config.toml
n_layer = 18
d_mlp = 704
norm = "rmsnorm"
rope_fraction = 1.0
qk_norm = false
bias = "qkv"
tie_embeddings = true
parallel_block = false
init = "uniform"
init_std_down = 0.0
optimizer = "soap_variant"
beta2 = 0.95
lr_head = 0.0107
batch_tokens = [65536, 131072, 262144]
doc_mask = true
Each number is 200 + 20 x the weight over its row's rms, rounded and kept within 0 to 999. Layers, rows and columns count from 0. The size before them is the row's rms in percent of the matrix's.

# layer 5 MLP gate, 704x256, rms 0.222, rows 446-454, columns 0-255
098,173,199,191,186,211,211,203,229,238,232,184,210,195,190,203,213,199,162,213,191,191,165,187,197,156,212,214,225,192,216,188,186,212,219,188,188,174,188,207,208,172,211,208,224,208,187,195,198,222,230,216,191,221,177,216,202,234,176,194,223,186,203,193,167,190,187,188,207,184,166,208,207,194,204,197,196,184,173,195,205,232,174,205,217,198,210,221,224,207,236,251,196,246,198,185,220,226,227,238,228,205,220,228,192,180,199,216,184,200,178,207,216,184,189,166,177,194,206,259,190,237,166,184,223,193,204,207,201,181,162,198,196,210,243,212,246,174,213,207,190,240,191,198,233,228,209,177,205,186,196,191,209,226,198,196,182,211,171,225,216,226,195,187,171,179,189,216,185,148,248,186,189,177,171,248,198,167,198,214,208,217,199,200,192,221,215,250,188,193,179,203,190,195,180,199,199,195,195,188,191,218,216,223,170,246,202,181,204,169,199,229,175,184,197,196,204,192,235,181,228,201,204,191,225,211,214,192,180,198,205,201,205,203,168,197,222,227,197,177,220,210,209,156,207,200,189,198,235,200,192,198,211,220,214,186,186
108,158,179,182,178,168,229,203,176,214,239,166,220,194,245,198,202,206,197,180,186,211,195,192,198,202,188,221,178,178,231,221,211,178,201,177,243,197,167,194,192,191,194,229,196,237,194,197,216,227,212,190,216,191,231,182,191,196,202,190,167,208,160,228,184,197,222,220,190,206,209,185,178,174,203,207,195,197,170,232,209,180,213,219,190,196,184,210,179,205,192,199,226,214,197,208,202,239,194,215,203,199,223,205,174,188,205,200,189,211,197,204,183,191,217,200,219,169,221,216,189,209,219,211,187,204,199,214,170,183,234,177,204,194,204,210,230,223,174,167,190,233,204,182,187,246,200,227,223,176,176,195,190,212,199,204,213,184,176,163,169,208,181,196,222,200,216,218,222,200,217,223,189,172,171,213,202,150,189,199,232,189,186,166,191,160,184,202,174,230,199,195,204,204,217,193,199,162,209,235,227,211,188,190,162,179,215,206,190,175,213,169,178,196,193,202,190,190,201,216,198,156,203,252,235,217,173,159,208,222,187,198,213,220,197,220,198,187,207,231,195,215,186,186,196,190,216,214,205,208,166,223,271,214,175,222,192
102,212,207,192,172,233,198,228,162,184,205,191,177,185,229,205,185,186,224,226,186,219,204,197,162,198,212,202,210,198,183,193,201,185,201,214,207,236,164,197,171,190,205,188,173,219,216,192,222,220,207,172,196,212,211,202,190,199,199,179,216,222,219,203,195,242,205,208,169,180,236,189,214,207,164,229,208,160,222,188,189,227,162,205,233,216,197,193,197,212,158,220,180,205,184,213,184,219,228,208,193,226,213,214,225,217,207,220,217,217,222,212,185,174,167,217,172,182,226,186,235,196,168,172,194,195,214,212,190,173,269,200,181,186,151,209,189,212,167,208,200,208,197,201,206,181,227,220,186,232,207,173,187,185,231,208,186,202,211,193,203,162,203,176,207,195,215,181,201,194,180,175,204,198,186,193,176,208,183,180,229,188,179,238,201,209,204,166,208,245,167,208,222,198,199,217,200,186,221,198,200,219,162,228,196,190,210,211,195,192,184,187,231,222,196,164,203,195,185,196,213,213,168,197,228,228,154,193,199,232,183,204,188,186,175,183,172,203,173,170,209,182,174,161,181,209,202,203,164,203,215,159,216,226,206,204,206
087,201,202,206,195,198,198,192,208,194,161,205,181,221,168,163,176,228,194,210,189,188,191,200,196,161,211,181,207,194,225,203,207,221,178,208,234,201,208,197,172,175,210,192,224,197,188,201,207,194,187,175,204,261,211,162,195,236,205,203,213,205,163,222,177,198,212,190,138,199,190,211,187,188,233,196,179,199,197,191,215,234,172,214,169,202,184,158,188,198,188,211,218,234,218,203,190,182,250,184,220,243,250,196,225,163,158,221,190,209,207,183,247,195,203,242,210,237,158,220,207,217,207,195,222,215,187,202,184,250,170,208,194,205,187,219,199,214,176,210,172,194,187,187,170,218,168,196,217,192,206,195,150,217,235,217,221,205,205,185,220,206,220,192,182,215,217,182,179,184,199,191,195,196,196,203,203,210,192,166,169,199,176,194,179,217,207,198,232,169,231,210,186,214,195,205,214,196,192,191,217,188,233,182,223,222,190,156,210,193,206,198,218,202,192,196,173,193,194,218,222,226,187,176,207,213,200,179,166,168,194,203,197,209,167,190,225,177,213,218,176,192,196,184,178,170,194,196,203,201,207,208,190,181,227,177,194
101,173,218,197,219,189,196,230,191,192,217,219,214,201,252,225,214,199,188,196,207,195,189,191,210,207,183,207,231,152,222,192,219,163,165,204,179,213,199,187,202,192,168,175,200,242,215,209,215,189,182,215,178,187,201,182,225,218,225,213,195,200,204,216,182,226,196,181,194,180,182,250,175,218,208,219,233,183,231,189,205,229,219,192,200,202,180,188,247,158,203,225,218,208,202,190,216,223,212,169,185,199,222,209,221,187,199,188,224,219,171,201,215,241,221,209,188,226,222,212,210,207,161,214,181,238,196,231,219,191,167,207,200,183,158,229,189,184,187,212,176,198,230,195,212,196,209,208,155,222,182,183,193,189,222,179,177,207,189,181,230,212,209,199,162,214,206,209,221,209,184,222,200,225,242,206,233,195,186,211,203,172,220,214,207,216,198,198,178,230,207,200,186,189,245,209,227,188,179,206,188,195,194,164,211,225,194,221,191,191,213,218,172,193,207,201,242,211,180,242,199,231,183,191,204,182,214,217,188,186,188,216,195,215,221,177,194,181,206,209,157,198,168,190,193,169,218,199,184,152,191,199,195,249,208,184,199
095,198,190,190,211,217,216,228,205,205,200,218,182,208,251,238,227,199,206,217,211,174,217,185,183,198,200,191,203,204,240,190,187,209,183,196,223,222,181,204,166,213,195,167,228,201,206,182,184,229,232,230,177,227,199,188,165,224,173,166,220,209,214,202,203,194,186,182,191,208,233,187,198,200,193,214,248,198,168,157,184,200,187,237,213,204,217,198,204,166,209,171,212,216,201,235,213,216,226,209,173,248,218,192,192,180,249,179,199,182,198,224,192,190,191,193,159,178,204,228,195,195,239,203,215,217,180,187,197,202,140,208,194,214,219,210,221,190,192,216,173,236,191,178,199,202,188,206,197,180,197,170,164,182,195,209,221,201,183,185,189,195,212,198,182,233,255,226,187,190,211,188,183,196,180,218,183,189,183,208,199,171,191,205,200,203,143,213,184,213,187,163,190,188,169,200,199,209,169,173,244,208,198,187,207,174,176,207,204,218,208,163,206,183,200,187,177,219,239,203,185,204,186,208,215,201,225,198,229,189,190,222,215,188,183,231,209,212,229,194,173,204,210,176,196,221,216,206,236,180,195,191,212,215,232,202,181
101,207,213,173,236,238,163,201,201,209,205,193,196,185,184,157,216,207,161,187,215,185,196,209,182,163,227,221,223,209,209,160,206,173,184,186,201,207,229,206,176,174,197,204,196,207,179,231,199,216,218,190,241,231,206,188,200,211,212,209,220,250,184,206,188,163,205,199,169,184,200,198,233,196,208,225,197,198,198,253,192,215,212,193,221,195,196,229,166,232,197,191,179,191,190,187,188,214,203,170,201,184,199,173,196,224,195,207,200,179,215,157,213,224,195,185,203,159,228,215,196,212,201,235,208,211,194,205,176,204,203,192,183,209,223,162,210,179,159,185,174,189,203,188,215,199,194,176,235,194,217,175,213,178,212,230,237,219,187,189,214,191,202,198,168,199,247,206,217,193,218,200,214,198,211,183,194,218,188,198,180,189,216,227,170,220,219,191,190,220,225,235,216,235,191,142,176,164,191,186,224,222,183,187,196,190,199,212,187,178,171,196,235,195,206,196,183,156,220,204,219,220,194,161,211,221,195,204,199,188,180,209,200,218,191,181,194,200,220,214,207,136,188,206,195,207,203,181,171,228,208,223,207,182,168,180,204
092,189,206,192,197,204,206,211,220,190,175,201,195,211,244,179,185,218,167,228,207,193,180,195,214,161,199,176,209,223,208,194,208,186,198,246,164,213,198,217,209,229,225,154,214,185,208,168,182,208,198,204,202,210,207,220,175,191,165,194,191,215,203,198,183,227,179,233,202,174,207,212,228,226,220,160,222,174,242,187,193,194,192,208,160,195,173,214,210,213,205,192,189,199,228,183,186,162,204,247,193,207,224,169,198,177,195,174,174,179,193,179,209,188,197,175,222,188,189,183,222,220,199,165,177,183,203,202,201,213,173,227,196,179,191,164,180,212,204,233,184,246,194,165,185,206,194,205,215,188,173,215,240,194,185,181,227,179,172,206,158,162,213,200,191,214,247,188,187,183,171,189,222,195,200,190,162,215,212,185,212,192,175,216,185,224,226,220,237,219,198,185,205,226,208,197,185,205,184,205,189,184,193,215,155,226,240,186,213,174,201,202,164,188,177,215,182,168,196,216,197,205,201,185,203,191,220,220,189,189,218,201,167,174,202,214,187,209,217,248,197,202,175,173,204,191,197,230,186,223,180,205,193,175,221,181,209
101,198,187,197,194,193,222,229,191,177,162,207,198,206,225,211,195,182,202,159,188,191,198,206,169,219,201,213,217,183,223,258,228,166,177,196,182,158,241,178,171,177,182,151,176,242,202,194,198,209,177,218,194,185,194,194,172,194,190,191,185,196,202,247,190,239,190,219,210,203,194,235,206,219,168,208,176,197,215,202,154,194,206,174,219,200,252,217,204,229,225,225,216,183,213,230,205,246,198,201,227,211,206,187,206,205,181,202,210,215,187,178,190,227,187,172,230,207,198,171,182,218,189,188,197,219,174,190,222,173,192,164,218,183,162,181,219,218,175,186,193,219,184,205,184,213,212,185,215,207,171,179,213,204,209,212,206,196,245,217,208,177,196,203,204,192,216,212,181,155,232,197,221,231,191,210,171,189,229,229,230,233,211,202,238,228,205,221,196,190,211,210,223,206,167,178,202,197,213,198,224,211,192,205,182,189,200,204,190,205,189,207,221,183,209,180,192,206,219,144,187,183,214,173,196,204,197,210,201,206,181,187,214,198,203,213,184,161,172,206,190,199,194,191,189,199,234,238,185,171,196,217,201,214,203,165,192
# layer 5 MLP up, 704x256, rms 0.22, rows 446-454, columns 0-255
099,192,215,190,213,222,206,206,219,222,197,186,245,203,185,226,218,187,160,235,173,191,144,226,207,223,237,216,193,205,204,180,195,190,218,213,201,197,197,219,186,185,202,211,187,170,192,221,178,212,192,211,197,216,193,193,175,183,162,197,242,212,230,169,195,206,181,222,181,190,190,189,205,204,183,200,188,192,215,207,164,206,201,174,200,212,223,229,211,224,205,196,189,205,189,202,210,153,195,215,185,185,207,194,211,201,207,213,230,169,187,180,229,185,211,190,186,200,188,233,198,178,195,168,217,204,216,206,190,192,192,223,183,215,224,223,236,184,196,194,187,216,225,180,224,207,216,172,208,182,221,184,179,231,185,148,178,213,227,194,213,228,173,176,194,180,185,223,192,187,201,190,177,164,169,234,185,190,201,196,244,162,190,170,199,240,194,175,185,182,206,189,207,220,183,212,169,176,222,179,194,202,245,200,210,202,174,224,163,163,201,206,191,175,178,220,202,240,223,181,249,235,191,215,217,214,193,180,169,196,218,229,209,213,164,190,225,226,191,183,193,217,180,161,174,207,194,215,223,183,180,186,220,214,197,187,200
104,216,217,162,195,200,222,228,197,167,198,217,210,212,186,194,201,189,216,211,211,215,222,223,208,192,216,195,184,176,188,217,212,199,191,217,210,188,205,209,208,183,186,193,196,230,201,183,192,227,203,203,180,220,209,217,210,176,241,230,184,206,196,175,204,211,247,219,182,179,211,176,215,179,197,157,192,210,236,222,186,187,230,194,214,183,200,254,185,180,176,195,196,175,199,202,231,210,208,215,230,189,213,191,210,153,184,223,185,197,190,231,203,191,163,237,232,174,226,220,191,208,227,214,199,225,178,219,218,202,229,234,192,212,234,184,227,205,202,204,203,224,203,160,202,218,208,238,213,161,207,199,147,208,218,200,237,205,201,206,177,186,223,202,207,173,226,226,183,216,203,191,172,197,197,198,174,155,207,179,191,193,208,186,212,152,208,223,216,199,191,199,255,181,240,193,213,185,208,218,216,173,166,207,187,187,183,207,194,241,189,205,199,218,184,217,190,233,218,214,191,185,202,232,221,189,229,195,130,207,192,205,184,182,196,186,207,197,215,212,194,165,183,181,198,186,200,197,179,204,211,214,236,206,233,209,196
100,201,228,205,177,174,198,204,188,216,178,176,218,186,202,212,242,199,204,205,154,189,197,197,178,230,201,201,190,163,162,187,202,188,226,247,210,222,170,207,193,168,222,197,189,198,206,182,182,189,173,198,189,192,179,195,245,230,201,246,200,231,176,212,217,249,208,166,181,176,235,227,205,205,212,202,214,207,214,263,202,202,246,187,204,197,202,192,192,203,194,197,197,194,205,203,190,248,203,195,255,200,161,210,193,200,166,218,206,187,211,206,209,196,224,193,220,216,214,196,179,206,186,219,222,180,184,235,199,201,206,200,172,198,202,189,191,202,189,212,236,200,159,219,193,214,183,196,195,225,201,197,176,184,181,174,220,177,211,206,187,206,190,197,177,188,176,213,210,210,221,231,201,186,177,178,215,192,185,179,199,221,214,156,198,184,153,195,207,243,197,193,192,200,223,180,205,204,199,177,177,203,193,218,199,210,223,225,214,180,182,246,194,209,186,224,210,214,187,198,206,181,214,170,191,149,214,191,244,218,175,196,213,173,247,197,197,209,198,205,200,207,207,185,217,194,216,209,189,207,254,192,207,229,190,170,219
089,211,189,202,216,199,226,205,191,214,170,178,196,218,186,192,178,196,193,194,193,196,164,185,179,235,237,165,213,209,206,180,179,200,198,217,200,192,183,225,196,220,170,194,192,237,199,171,201,223,181,192,176,202,219,194,200,206,226,187,217,215,190,242,173,228,177,169,146,197,193,207,206,220,192,210,163,195,187,222,230,215,187,198,173,194,218,209,184,224,215,238,172,193,222,221,249,227,231,193,199,142,205,184,258,192,142,191,167,206,164,211,187,212,192,160,187,209,185,179,227,196,187,176,220,217,215,195,176,219,197,173,216,176,196,207,211,182,200,212,199,192,215,208,186,186,191,198,209,205,193,177,161,197,234,204,204,205,179,156,186,199,178,207,188,191,207,179,214,210,191,192,231,184,216,189,210,195,207,194,211,214,194,180,182,161,187,175,227,200,201,220,172,192,192,200,207,224,216,211,207,205,188,189,220,201,202,173,221,170,171,205,242,194,217,221,183,204,172,199,208,179,178,195,201,183,159,209,171,223,173,176,184,191,187,232,192,186,185,165,190,228,188,172,227,196,182,238,202,183,196,205,162,200,233,205,197
100,201,224,227,202,203,200,197,202,188,177,214,215,206,194,188,216,221,198,173,184,232,176,196,184,241,178,185,185,163,238,224,205,202,171,201,219,213,175,200,189,272,157,187,201,159,212,198,204,198,188,214,212,169,197,195,209,199,233,199,206,160,192,197,191,180,212,209,213,181,198,208,224,190,209,199,219,203,180,171,197,190,172,185,150,208,200,209,176,249,193,171,174,230,183,198,167,185,189,209,199,198,219,198,202,236,195,189,179,231,201,194,200,165,221,209,178,235,219,217,169,200,212,223,222,177,240,211,204,192,227,189,170,200,168,189,228,196,179,191,210,217,215,182,218,191,213,219,219,175,192,191,195,219,211,180,235,202,204,219,231,223,208,165,189,237,205,199,155,196,204,229,188,243,228,219,206,154,218,201,165,243,153,203,196,209,189,197,229,228,200,172,209,206,192,205,201,193,226,180,224,190,207,189,217,191,192,210,209,222,202,195,190,181,200,213,217,220,199,187,174,212,234,173,215,220,210,188,197,203,218,209,219,217,198,185,235,199,200,212,211,186,186,182,225,204,229,210,177,209,196,191,227,221,237,182,224
092,228,197,193,204,215,214,210,205,222,207,167,217,208,188,187,251,186,206,252,228,191,216,199,209,194,196,220,167,195,233,198,175,225,170,180,195,219,166,213,217,165,214,183,243,202,177,200,193,188,197,138,173,215,226,197,209,218,190,191,216,229,178,230,213,183,200,225,237,187,227,176,185,172,202,190,204,212,216,208,183,203,163,163,245,204,181,203,212,189,175,181,221,215,184,212,203,199,223,173,220,232,210,180,213,183,196,182,205,200,208,221,178,198,201,193,195,194,160,219,177,210,203,232,211,224,230,177,176,202,156,216,210,210,205,229,187,206,202,249,175,192,220,188,194,208,177,222,206,194,221,159,202,158,175,229,225,194,187,173,191,206,222,209,187,210,183,214,183,205,189,182,200,199,208,197,233,216,219,163,198,224,218,201,218,205,185,181,203,155,195,197,179,170,170,183,189,231,179,169,200,217,214,208,185,160,167,201,198,206,208,217,198,204,193,164,155,214,187,197,168,178,168,178,190,210,185,204,197,202,190,214,224,210,223,198,209,214,218,227,183,204,217,184,190,198,221,198,221,219,175,196,216,190,204,210,195
099,192,216,206,160,181,178,186,190,163,202,201,141,194,209,221,187,196,223,251,205,209,222,213,216,218,172,177,193,188,202,206,206,218,223,196,171,174,187,193,189,188,257,223,173,180,209,219,229,185,190,201,187,193,200,211,224,167,185,183,192,188,185,223,220,201,186,207,200,236,206,201,200,223,212,199,209,178,218,189,215,166,164,206,193,218,206,168,251,225,205,173,209,220,218,192,199,161,211,213,189,248,202,187,237,208,200,206,190,254,173,226,217,166,196,219,203,205,161,184,206,187,243,171,206,215,186,177,222,211,249,196,207,183,185,215,214,170,198,207,202,198,171,223,185,190,188,188,217,212,182,192,163,210,205,197,170,210,184,194,201,210,202,201,231,232,204,198,194,204,164,188,217,213,247,186,204,206,203,209,210,176,188,188,215,229,203,181,182,190,171,203,176,203,222,220,223,230,205,193,195,227,192,230,188,186,205,180,171,207,213,203,168,169,218,213,195,213,220,175,168,197,192,224,183,180,164,190,210,172,224,184,205,185,185,225,206,177,197,182,208,214,209,216,184,205,217,177,228,186,236,192,218,224,223,203,177
095,195,199,230,212,219,186,194,146,196,206,197,218,181,169,177,169,191,219,182,180,170,195,181,205,191,187,210,211,168,208,183,210,192,203,192,218,169,212,221,225,211,224,223,201,235,219,234,207,175,198,196,214,164,187,150,228,201,215,198,197,188,215,202,201,165,198,171,220,198,207,169,196,202,177,247,207,193,192,258,222,212,181,185,195,214,210,195,197,196,206,204,239,197,158,232,203,247,190,180,213,180,222,222,183,215,230,189,226,213,217,186,206,207,200,251,184,185,172,208,142,199,203,185,184,201,213,193,197,208,208,218,193,228,203,186,212,186,213,220,201,218,196,216,255,219,198,189,204,225,205,212,172,214,195,220,203,209,225,197,206,179,191,201,211,182,185,222,199,168,218,200,177,210,203,217,185,232,153,179,196,216,203,162,231,227,179,237,166,161,220,190,212,181,208,223,225,174,186,213,210,173,223,230,223,172,197,186,201,184,203,182,194,187,202,162,233,216,155,203,192,177,180,194,210,213,186,196,208,209,212,212,227,223,214,181,206,214,198,176,171,221,209,189,199,198,209,193,213,200,218,190,205,197,164,214,182
097,194,202,219,181,198,178,194,183,190,207,215,180,230,214,184,195,190,196,174,184,194,238,168,214,185,198,200,196,160,209,223,178,221,221,182,182,204,228,200,205,204,221,222,212,192,221,211,152,212,235,203,195,196,204,189,181,185,177,199,191,216,157,220,213,203,188,203,229,217,212,184,195,229,236,197,212,161,181,174,204,237,190,212,180,211,223,232,184,175,162,224,133,214,192,208,222,189,233,231,170,256,216,179,262,205,206,211,237,205,226,179,215,188,219,205,201,196,189,182,198,169,192,214,186,227,163,202,192,224,211,177,182,221,172,160,219,215,183,169,222,198,239,171,217,217,207,210,212,194,197,170,251,194,208,179,180,199,199,213,210,217,192,195,187,185,205,175,187,192,186,214,180,173,221,228,218,225,190,177,214,203,223,200,234,182,201,239,213,203,174,204,199,233,207,195,182,178,211,180,190,218,186,220,218,195,194,244,197,203,205,221,198,175,206,235,188,206,207,183,183,180,218,217,192,192,213,206,187,194,181,198,216,160,188,155,209,199,210,236,192,187,204,189,210,215,195,187,198,203,182,190,193,208,212,205,214
# layer 5 MLP down (transposed), 704x256, rms 0.151, rows 446-454, columns 0-255
102,200,222,204,190,210,213,209,207,221,186,248,220,214,197,181,212,175,195,208,197,202,171,224,180,211,190,207,179,187,197,202,196,239,220,175,197,203,197,186,178,169,189,176,195,197,229,214,175,199,198,233,222,245,169,194,177,175,187,212,233,207,200,197,170,204,177,182,174,214,190,182,227,206,207,203,184,188,215,213,196,221,202,184,184,131,222,254,196,200,219,226,170,194,185,202,209,162,189,215,189,187,234,223,195,193,171,178,212,176,186,211,227,183,220,177,192,194,168,218,179,200,194,174,197,197,189,201,215,212,194,214,180,230,203,213,208,193,198,197,198,192,218,208,208,200,213,213,202,195,232,190,186,206,195,200,190,187,218,181,177,186,198,169,203,212,179,236,177,175,217,221,168,200,218,216,233,194,194,213,207,216,202,220,204,204,149,164,195,175,198,207,211,207,228,168,213,201,200,194,162,208,236,183,171,221,169,215,180,214,191,201,186,181,237,272,197,237,200,181,214,239,198,168,226,205,210,187,162,187,168,201,191,182,178,182,205,217,229,200,184,212,175,180,187,221,221,242,220,203,201,201,189,222,239,175,222
101,202,199,169,218,184,190,211,180,174,198,205,179,210,184,217,243,215,177,221,209,203,213,205,155,189,188,189,190,235,210,205,227,239,189,245,197,193,198,182,213,210,212,208,221,185,193,214,224,239,158,160,230,204,202,246,182,215,217,208,202,186,221,179,202,168,211,190,217,176,177,171,235,203,224,187,210,222,218,186,178,224,224,205,191,187,192,185,200,150,198,216,180,239,212,176,194,203,203,190,225,189,191,176,216,216,184,184,204,197,168,203,218,204,180,208,168,206,207,191,215,235,199,230,178,207,184,215,234,170,206,207,172,234,222,187,191,184,183,232,232,194,214,221,174,209,191,212,178,191,181,202,190,200,187,186,229,231,199,205,202,186,219,204,159,174,168,168,207,182,228,190,160,224,174,205,185,203,223,196,189,193,219,189,188,176,191,184,193,208,240,194,206,189,193,174,202,201,181,234,218,227,182,187,196,168,208,188,242,216,212,198,187,164,221,176,194,238,166,214,171,208,206,194,215,187,194,149,208,167,195,201,213,236,209,189,221,218,217,214,169,176,217,214,209,192,183,224,214,203,203,184,204,217,216,189,230
101,197,199,232,187,215,180,190,215,207,177,211,203,221,185,149,187,217,190,196,255,188,217,190,178,220,213,167,206,203,171,222,210,226,244,226,157,192,206,233,214,199,231,177,198,201,186,233,208,204,208,173,188,209,215,175,197,213,195,206,227,241,195,207,203,197,201,223,203,181,206,211,220,176,218,193,192,201,201,199,199,180,192,181,179,209,220,219,194,195,222,179,175,206,204,178,180,214,194,193,156,173,193,208,224,212,190,187,207,217,198,157,202,230,228,226,205,217,231,211,191,243,209,250,243,201,214,208,210,212,211,193,212,219,173,186,190,196,241,215,196,185,196,182,175,229,198,182,181,150,205,192,235,213,203,189,217,190,216,219,167,235,220,205,219,198,173,250,189,170,209,223,226,193,165,196,220,200,231,249,199,239,214,215,199,209,206,206,209,175,184,219,234,218,203,197,179,202,208,219,197,183,207,182,211,223,201,202,207,180,233,214,181,183,210,219,219,181,195,192,196,161,214,187,224,203,206,164,155,194,195,231,216,204,244,200,216,167,204,205,205,222,202,165,199,194,183,215,209,214,189,216,183,185,191,218,212
090,183,189,173,226,161,217,209,188,195,199,201,261,220,192,181,211,241,181,197,246,189,204,211,203,199,207,199,163,212,189,182,195,195,193,209,214,225,154,226,197,170,193,163,237,177,183,199,202,243,213,218,193,193,203,215,211,167,206,227,218,205,194,225,211,186,199,252,182,190,229,183,196,195,199,210,178,213,203,192,212,192,161,206,214,134,222,195,209,184,217,212,187,208,228,207,198,203,231,184,195,225,192,205,204,214,202,230,185,185,218,213,191,170,162,208,190,184,207,194,240,238,192,192,189,189,198,241,184,208,190,193,174,203,214,194,199,182,181,206,210,197,206,223,153,183,177,199,222,186,184,184,201,177,210,230,189,209,211,189,178,235,182,199,210,193,186,208,214,192,178,212,179,174,195,182,189,203,190,185,192,183,194,219,197,206,192,184,202,208,227,228,178,203,212,181,182,222,197,206,190,174,244,185,175,212,185,170,246,170,182,209,204,206,198,196,174,188,153,211,196,227,217,191,191,217,184,214,189,224,184,182,192,204,240,220,231,189,214,193,192,219,173,168,217,236,173,208,213,194,199,173,176,189,245,229,164
104,222,209,215,166,189,199,218,199,185,178,200,204,190,169,197,177,190,186,230,221,208,227,200,202,232,204,206,173,192,191,213,200,177,216,192,171,203,172,166,204,194,225,220,170,227,187,199,196,197,141,220,220,170,184,168,178,216,183,197,205,189,225,205,205,222,195,213,181,190,162,186,189,185,180,202,195,196,180,202,225,171,182,200,197,175,200,175,179,220,207,178,232,165,214,208,224,222,203,213,207,197,180,211,180,225,201,179,197,217,198,188,179,205,200,190,211,223,153,192,197,212,173,172,219,215,194,167,196,210,200,199,230,210,207,179,198,204,186,198,216,216,226,207,224,190,218,185,202,200,219,187,237,182,194,209,202,197,190,224,205,188,189,204,210,237,175,246,191,198,208,184,204,209,226,193,221,200,166,205,197,182,197,199,232,164,173,203,184,214,219,171,210,205,230,171,201,192,159,206,225,211,215,182,201,177,152,175,218,185,219,207,189,199,176,181,207,236,207,223,184,192,208,202,239,203,203,197,177,202,206,199,170,214,223,208,229,227,218,226,159,191,209,168,249,261,214,242,223,208,136,218,194,172,174,185,206
094,172,191,184,165,196,236,186,175,195,205,214,218,190,213,205,185,237,206,181,207,196,196,214,213,218,231,166,192,237,194,214,204,235,212,209,210,190,177,221,204,213,211,203,186,198,174,227,178,188,191,173,194,199,197,175,184,209,196,221,215,211,197,179,180,159,221,187,166,185,217,205,151,191,219,192,202,231,194,198,220,173,221,185,223,120,203,188,214,203,196,232,227,224,204,203,207,220,209,184,216,227,211,205,206,213,231,203,205,209,200,234,187,170,197,226,219,224,197,203,172,152,192,204,211,214,230,220,232,189,205,188,205,191,212,203,236,194,201,188,196,188,215,201,190,166,179,221,185,210,209,189,226,200,177,214,194,222,231,209,207,176,187,200,190,200,167,222,186,186,201,184,187,186,225,176,240,245,200,174,256,224,216,195,179,192,179,189,220,202,200,195,168,179,215,232,187,208,195,237,186,205,221,176,166,174,167,186,201,188,208,207,244,207,204,183,169,178,180,196,201,183,181,185,184,195,214,199,226,220,198,175,220,205,231,188,203,235,187,184,243,222,201,206,197,197,200,173,182,215,205,245,176,221,231,196,201
099,177,185,162,118,201,183,258,224,216,207,205,197,244,217,221,196,206,215,230,235,216,194,208,231,207,230,164,203,183,190,185,224,223,190,212,188,209,202,185,206,193,210,212,194,187,233,207,188,198,200,219,177,193,192,214,210,243,151,199,178,168,234,214,235,242,219,203,183,216,203,192,171,199,233,213,189,207,181,187,183,197,211,216,188,286,195,196,190,215,177,212,212,206,162,213,199,167,224,246,195,212,177,204,199,191,235,205,196,214,193,206,180,202,196,205,204,165,199,214,200,190,225,190,185,223,189,185,193,226,195,193,184,223,201,233,183,196,181,201,192,205,210,200,188,180,188,185,190,220,189,211,174,236,192,198,207,196,199,213,205,207,183,235,198,188,192,201,208,202,221,173,230,189,215,184,199,206,196,183,212,169,244,189,218,205,210,216,211,174,182,198,195,212,218,181,198,214,196,190,204,201,258,201,224,208,199,193,200,194,199,181,175,240,177,214,193,223,182,212,204,192,194,220,192,202,205,225,217,213,229,194,210,197,217,184,211,197,174,165,208,213,189,218,159,171,241,229,215,198,181,196,197,197,185,226,184
094,222,207,190,213,230,204,248,161,209,217,200,207,200,192,221,188,159,229,161,236,211,219,213,185,179,223,215,175,214,196,207,189,183,210,233,179,205,187,213,222,217,177,236,231,183,234,203,201,207,201,194,212,221,186,172,193,216,189,190,189,201,200,210,203,173,218,208,167,222,196,216,219,230,221,200,171,162,191,254,216,185,183,173,218,184,184,205,207,195,218,207,195,182,179,196,213,210,153,226,224,182,224,197,206,217,206,218,213,217,186,205,210,216,207,191,199,215,181,175,189,214,207,222,196,213,184,220,195,181,224,215,172,214,200,191,211,193,251,205,220,219,207,199,232,190,228,231,219,206,203,187,183,214,212,221,237,216,202,215,232,206,216,240,217,218,190,244,218,188,196,220,180,199,171,234,229,179,193,197,172,230,197,198,192,220,162,212,184,227,224,215,197,219,202,231,229,210,219,209,239,211,235,200,200,200,209,210,192,208,190,218,190,211,218,210,213,223,182,167,195,178,201,236,201,233,204,215,181,192,198,232,212,268,227,206,198,185,189,187,204,210,239,213,194,187,216,203,234,192,193,187,242,196,165,193,182
099,210,227,213,207,201,195,192,206,185,178,172,193,170,186,217,187,175,174,227,217,164,226,202,191,185,229,165,210,210,199,221,197,190,196,199,174,191,179,220,216,204,208,199,186,211,230,203,195,228,230,207,210,213,220,206,198,186,211,205,241,204,189,208,194,218,189,211,194,198,251,207,237,171,181,160,182,207,190,184,207,214,226,238,224,223,172,209,197,206,202,194,213,202,212,188,191,210,206,223,248,168,173,214,178,210,198,186,199,182,181,208,194,163,173,202,202,192,206,218,185,205,177,181,182,190,191,219,195,193,191,199,176,227,213,191,194,199,195,203,193,191,205,196,221,182,165,199,197,184,223,192,257,175,207,228,201,180,179,195,161,233,206,207,170,221,197,221,236,193,235,212,219,209,213,209,216,220,180,238,196,199,237,183,223,202,212,222,210,193,178,186,213,213,180,227,180,192,203,205,112,208,181,213,210,221,203,220,242,206,174,191,230,211,204,217,188,201,184,202,230,180,171,176,179,200,195,170,159,188,153,188,227,189,231,196,212,199,220,205,197,198,221,168,184,188,174,169,167,184,198,164,238,195,209,189,195